config = dict(
    n_layer=13,
    d_model=256,
    n_head=2,
    n_kv_head=2,
    head_dim=128,
    d_mlp=1024,
    vocab_size=8192,
    activation='relu',
    norm='rmsnorm',
    norm_place='pre',
    norm_eps=1e-06,
    positions='learned',
    qk_norm=False,
    attn_scale=0.0884,
    bias='all',
    tie_embeddings=True,
    parallel_block=False,
    init='normal',
    init_std_qkv=0.0258,
    init_std_o=0.00506,
    init_std_up=0.0258,
    init_std_down=0.00506,
    init_out_by_depth=True,
    optimizer='soap_variant',
    lr=0.0055,
    lr_mult_up=0.741,
    beta1=0.95,
    beta2=0.99,
    lr_head=0.01,
    grad_clip=1.0,
    warmup_steps=200,
    schedule='wsd',
    decay_fraction=0.74,
    decay_shape='linear',
    final_lr_fraction=0.1,
    batch_tokens=65536,
    seq_len=256,
    doc_mask=True,
    train_tokens=374200000,
    steps=5710,
    dataset='wikipedia_en',
)
Each number is 50 + 12 x the weight over its row's rms, rounded and kept within 0 to 99. Layers, rows and columns count from 0. The size before them is the row's rms in percent of the matrix's.

# layer 5 attention key, 256x256, rms 0.171, rows 209-255, columns 0-63
097:59 53 55 40 53 49 64 62 62 49 41 30 43 43 42 59 52 58 65 48 42 62 24 51 56 71 40 58 59 56 62 51 77 50 45 39 61 39 39 42 52 33 40 79 41 58 52 46 51 47 39 52 37 57 27 65 56 32 68 55 49 62 59 39
095:51 42 34 51 57 53 47 66 62 67 73 43 66 44 56 51 54 40 29 24 51 72 45 75 72 48 50 48 51 33 61 67 44 56 50 54 48 68 49 45 23 65 38 53 38 64 53 58 54 59 58 47 56 56 48 71 39 34 44 55 43 56 56 62
098:58 66 60 40 63 51 41 45 52 29 54 34 42 50 42 54 50 54 46 70 41 52 36 52 56 48 56 27 54 38 47 41 36 44 60 61 47 51 28 40 38 25 46 52 14 63 44 62 57 40 59 45 30 58 41 75 33 56 53 54 45 38 49 42
102:45 55 44 42 56 43 58 51 45 67 54 60 40 41 71 44 60 32 55 59 34 42 56 60 53 39 61 41 51 50 56 49 44 51 55 57 54 47 55 74 42 48 63 55 37 51 59 63 56 40 35 54 71 41 66 37 30 69 30 58 67 56 46 57
097:58 44 48 47 64 48 22 63 33 58 42 63 70 34 47 51 39 35 74 63 52 42 43 48 59 50 56 50 44 37 47 44 41 28 26 69 44 56 54 67 24 53 47 47 45 54 66 38 46 36 38 46 61 51 55 49 67 42 24 58 78 29 49 42
103:56 45 66 41 44 72 40 53 61 60 51 46 61 51 46 40 70 70 55 65 56 47 42 52 22 48 29 55 42 49 32 49 35 49 63 39 38 47 55 59 50 64 50 62 61 51 32 38 51 40 37 45 47 49 74 32 42 59 56 43 47 48 67 57
099:50 60 25 27 40 53 54 50 45 54 36 25 57 46 53 55 58 53 38 37 46 43 38 46 40 53 62 60 61 35 48 51 42 44 57 63 33 59 75 51 46 53 42 53 58 60 54 49 45 32 57 51 69 55 50 64 44 44 70 54 68 27 28 70
096:67 51 56 53 54 70 27 80 60 46 32 51 59 42 70 44 46 28 45 50 61 16 39 43 45 65 38 40 52 52 37 37 29 51 32 51 68 31 52 62 48 45 43 45 45 65 48 48 45 62 61 55 56 50 38 53 52 73 43 41 46 62 52 43
096:63 42 50 60 54 50 61 66 24 45 50 38 26 25 61 55 66 61 56 37 41 58 56 41 38 51 53 56 55 68 37 57 31 36 34 45 36 41 60 48 58 33 54 67 51 45 38 47 28 44 55 44 62 59 55 69 47 67 84 44 45 61 53 40
101:54 52 44 48 43 27 74 55 72 51 46 48 34 38 50 60 56 79 37 60 49 63 52 38 45 57 32 62 40 74 77 42 44 41 51 55 52 56 23 44 58 50 64 51 54 43 49 56 48 49 46 60 67 38 53 74 55 40 53 51 75 62 49 36
101:55 59 41 49 66 55 27 54 58 57 42 51 27 56 28 36 41 53 35 60 65 37 57 35 47 26 46 47 62 44 53 80 40 63 58 60 48 55 56 63 57 47 59 41 47 49 35 58 50 49 49 44 63 47 40 48 34 52 52 45 42 61 58 72
093:70 75 57 53 31 64 35 74 50 50 45 51 35 46 30 62 56 52 51 74 38 68 48 31 59 47 22 33 59 52 52 48 60 54 62 51 48 66 68 50 60 55 59 47 48 52 30 46 53 51 44 75 38 52 28 46 62 57 47 43 54 56 60 59
094:62 44 49 49 67 45 40 51 45 60 67 77 54 43 45 39 42 56 48 62 64 63 55 57 53 53 42 65 30 28 47 49 56 73 48 48 49 33 29 52 52 58 60 65 35 50 46 56 44 68 35 59 49 45 48 64 54 41 40 41 54 38 36 50
093:72 49 72 52 33 59 45 56 51 45 57 48 33 53 33 50 33 49 66 33 42 31 34 73 19 49 68 50 64 45 39 48 45 53 58 42 45 64 39 47 31 31 41 44 33 51 55 59 52 49 64 41 80 56 46 60 56 49 35 57 56 51 52 27
102:65 31 47 51 27 51 73 52 41 44 53 28 45 55 37 34 57 37 45 44 50 54 43 53 77 43 37 45 63 60 26 14 52 62 43 38 56 41 53 59 47 39 45 34 56 60 43 59 40 64 42 69 43 69 35 53 72 43 40 53 50 46 58 64
092:61 71 56 34 45 49 59 46 49 48 47 46 46 50 64 55 42 63 67 60 80 51 66 69 48 32 62 32 42 61 59 56 81 28 53 37 57 46 39 47 58 66 34 39 59 52 51 59 44 43 38 42 41 75 44 57 52 24 55 45 45 50 59 76
097:57 46 61 34 60 49 72 64 33 62 60 40 50 51 41 57 39 52 55 43 42 39 37 40 39 34 38 55 62 48 32 55 63 39 37 40 68 37 78 49 55 50 71 55 53 43 41 31 41 53 45 39 40 72 59 66 75 45 44 42 54 46 49 59
104:64 46 47 67 52 42 42 51 31 73 20 44 57 59 69 45 46 60 48 58 40 40 42 43 38 37 62 57 39 44 50 73 46 43 51 66 53 37 64 41 40 48 42 39 63 44 28 44 37 49 42 30 31 65 36 45 59 47 60 50 35 56 67 46
111:46 54 60 61 50 54 33 63 33 24 62 54 48 56 44 56 56 51 35 26 54 60 38 19 68 41 62 27 27 58 23 63 61 32 52 55 45 32 62 49 51 51 66 36 56 48 29 60 49 43 50 69 47 43 32 52 45 49 18 44 43 53 53 35
089:33 45 43 34 45 53 60 37 23 34 61 71 62 34 62 49 42 70 28 85 29 40 24 58 36 55 51 50 67 48 62 38 49 50 60 38 55 65 41 62 22 40 47 45 49 47 40 35 33 63 51 56 34 61 46 55 40 56 66 28 46 59 48 68
104:52 48 71 56 41 42 45 46 53 56 49 45 36 35 43 47 67 55 51 43 30 70 43 56 41 45 53 31 53 29 71 29 32 37 56 36 48 53 60 39 36 63 57 54 36 49 52 50 47 55 36 56 60 37 55 67 61 42 22 26 73 48 31 40
103:25 36 57 66 47 49 48 42 77 52 46 54 57 33 38 24 52 47 28 43 56 52 36 48 54 48 54 47 37 40 61 72 70 50 58 38 50 25 33 42 53 56 62 38 44 44 51 57 16 49 55 23 66 29 48 45 26 38 45 49 58 41 56 45
098:60 77 41 32 35 40 47 47 71 86 38 50 71 44 41 49 62 62 28 56 58 50 27 58 65 42 41 45 57 53 37 34 35 45 44 66 32 40 60 43 57 49 42 66 55 59 41 47 46 55 52 45 51 39 50 39 55 49 47 39 29 38 44 68
094:50 40 43 44 32 71 55 45 33 56 42 53 50 44 56 51 54 29 61 57 69 60 49 64 58 56 71 53 59 43 62 32 31 48 47 46 61 62 45 39 62 47 67 45 58 55 46 49 57 72 55 58 51 61 46 58 52 46 66 61 47 66 40 75
096:32 66 54 31 36 32 68 70 66 47 54 53 56 33 53 41 40 17 52 75 47 40 46 32 51 75 41 72 32 34 42 60 40 33 48 50 26 43 48 46 34 33 47 46 49 61 43 58 72 66 49 57 33 50 51 63 82 50 43 40 71 47 65 41
096:45 59 54 46 70 50 44 57 30 35 60 75 28 57 53 60 36 73 62 52 64 58 42 36 46 52 46 47 57 50 70 42 44 59 32 44 59 38 45 33 64 62 32 38 48 49 56 30 39 40 31 33 45 53 45 45 45 23 31 38 42 46 35 67
098:28 59 39 49 59 52 54 63 52 45 33 63 50 46 54 64 71 57 54 62 45 52 46 46 44 38 57 30 53 52 62 53 84 66 53 47 76 56 41 34 79 44 35 57 50 52 44 64 52 33 20 46 44 67 41 70 57 58 32 49 38 42 36 48
096:40 50 48 59 43 46 38 49 63 54 51 61 68 61 67 44 40 35 43 48 56 45 16 36 57 67 61 74 38 59 44 48 43 53 43 60 61 34 48 67 62 54 51 38 34 44 39 44 64 63 55 69 52 64 54 66 49 66 53 32 32 63 46 46
102:68 53 54 46 73 23 58 42 37 49 50 61 57 69 31 47 59 72 22 48 55 61 49 66 69 38 46 57 30 55 49 45 52 45 44 49 37 57 77 70 39 38 60 49 57 48 64 61 57 51 51 68 48 43 54 57 71 51 46 56 24 42 45 34
099:49 62 59 32 52 85 40 45 58 68 39 46 56 56 43 30 36 37 38 36 48 49 28 47 35 52 38 56 48 43 61 59 52 55 52 53 38 44 36 37 52 49 63 52 43 60 72 60 67 45 48 61 48 88 34 41 46 50 54 63 63 43 52 41
093:46 56 60 45 34 49 59 37 37 46 50 65 48 42 44 51 60 70 31 57 36 45 33 58 65 54 50 32 47 41 38 58 48 50 57 62 39 63 61 47 56 66 38 17 54 69 39 52 56 40 61 53 55 45 71 61 56 47 49 58 47 40 64 47
101:48 40 63 51 40 65 39 39 58 45 49 49 66 74 32 42 50 63 74 60 60 38 45 60 46 48 38 66 56 23 37 64 54 51 42 58 57 71 36 76 55 49 69 45 45 27 43 30 32 54 58 60 27 45 60 79 39 38 64 51 39 35 73 48
101:71 33 32 29 55 52 43 53 45 53 68 40 38 44 53 64 48 46 23 27 58 51 62 47 47 54 50 47 48 69 48 57 58 46 48 52 50 55 46 41 53 50 36 71 68 64 76 39 48 42 64 41 48 57 56 51 48 77 33 56 48 41 50 44
101:43 58 36 32 52 46 25 33 39 42 30 52 49 38 53 31 62 52 64 70 58 64 57 27 55 71 74 46 52 57 57 37 55 54 20 53 54 60 55 42 72 43 30 60 58 22 31 43 40 36 46 50 30 38 42 54 51 45 44 63 61 41 50 51
098:32 50 46 54 68 52 33 50 75 57 33 56 53 62 57 68 62 50 39 73 50 55 63 28 47 43 48 42 21 49 68 71 35 36 58 59 39 69 36 67 51 34 34 71 43 64 32 47 43 61 57 42 44 44 54 47 43 65 45 50 52 51 24 57
096:33 75 52 57 52 52 60 46 35 74 60 52 51 63 58 60 22 72 67 37 54 47 25 66 55 61 61 39 61 58 61 44 48 48 35 34 61 48 35 62 50 19 46 51 57 56 50 49 63 45 53 48 56 20 46 43 42 58 60 33 56 55 55 42
091:57 54 39 55 43 70 56 50 57 64 56 59 65 49 29 52 54 49 46 56 48 40 69 54 46 59 57 63 50 40 60 79 38 37 46 43 73 59 56 51 56 47 73 58 31 75 45 35 39 52 54 21 20 48 41 41 45 33 79 59 54 35 55 40
097:70 52 40 58 58 69 64 54 46 82 40 27 69 51 57 60 38 47 60 64 59 51 46 40 50 64 60 78 56 45 53 53 34 59 44 57 57 61 56 55 35 65 50 53 65 35 37 47 50 44 44 42 54 46 27 38 37 35 32 53 63 60 52 64
099:60 16 44 40 63 69 55 46 37 38 45 41 36 52 47 42 72 52 47 64 54 63 64 59 62 45 53 54 48 56 56 46 51 66 75 52 45 40 42 34 52 49 61 26 95 40 66 53 57 33 25 45 51 53 60 63 51 54 65 63 35 55 44 38
101:53 46 41 61 56 52 71 56 49 41 49 55 52 55 50 57 72 44 56 35 74 31 59 64 26 35 45 35 47 61 60 48 35 61 45 52 53 61 61 37 35 60 44 51 50 77 41 52 35 41 46 62 29 52 54 66 41 33 49 41 55 38 64 32
097:44 58 39 47 57 60 54 54 74 56 66 49 41 48 56 37 70 42 54 57 44 51 51 52 47 54 39 71 25 60 63 36 49 64 62 22 63 32 66 49 41 44 48 37 49 48 50 83 46 51 52 47 39 42 38 50 42 43 67 35 57 49 57 51
099:28 47 46 51 45 44 72 65 43 51 58 63 50 37 50 62 40 48 56 38 34 65 52 62 53 64 63 71 75 51 69 36 42 53 60 41 42 52 58 52 40 41 82 77 65 47 18 50 61 57 66 43 48 52 34 55 40 37 60 50 53 55 48 37
098:50 33 43 67 43 32 39 63 69 26 40 48 42 45 58 65 54 65 41 49 46 55 44 58 15 50 42 46 51 42 65 55 40 42 44 48 40 65 31 56 35 73 60 40 53 41 62 35 51 58 36 67 60 27 37 54 41 44 55 38 64 44 36 63
103:31 35 44 66 55 30 46 27 64 57 51 74 48 56 36 78 54 35 63 59 56 43 47 59 53 59 37 47 51 55 67 41 65 64 57 45 49 48 37 37 32 68 48 52 48 44 44 73 61 53 62 65 80 43 38 47 65 48 52 71 49 62 47 59
108:30 48 45 76 33 44 48 51 47 62 49 45 51 72 52 37 35 68 49 54 50 34 51 42 50 38 32 54 45 30 50 69 68 67 36 59 62 39 59 45 59 52 63 65 60 69 44 35 51 41 36 55 56 43 61 50 61 58 61 46 54 82 42 66
096:59 52 51 51 38 26 40 43 33 68 39 51 79 73 52 65 54 42 66 55 51 34 42 45 43 55 37 49 52 60 54 60 46 49 53 44 45 51 48 54 37 43 42 48 42 64 59 50 49 45 52 50 53 51 36 33 49 44 51 33 58 72 45 36
094:40 49 46 44 46 51 51 53 56 38 47 64 65 38 51 60 36 48 48 71 37 61 41 73 37 43 46 71 52 45 42 27 42 50 49 35 46 21 35 41 53 45 54 42 53 40 44 44 74 74 61 48 49 35 51 51 66 44 48 29 47 61 74 56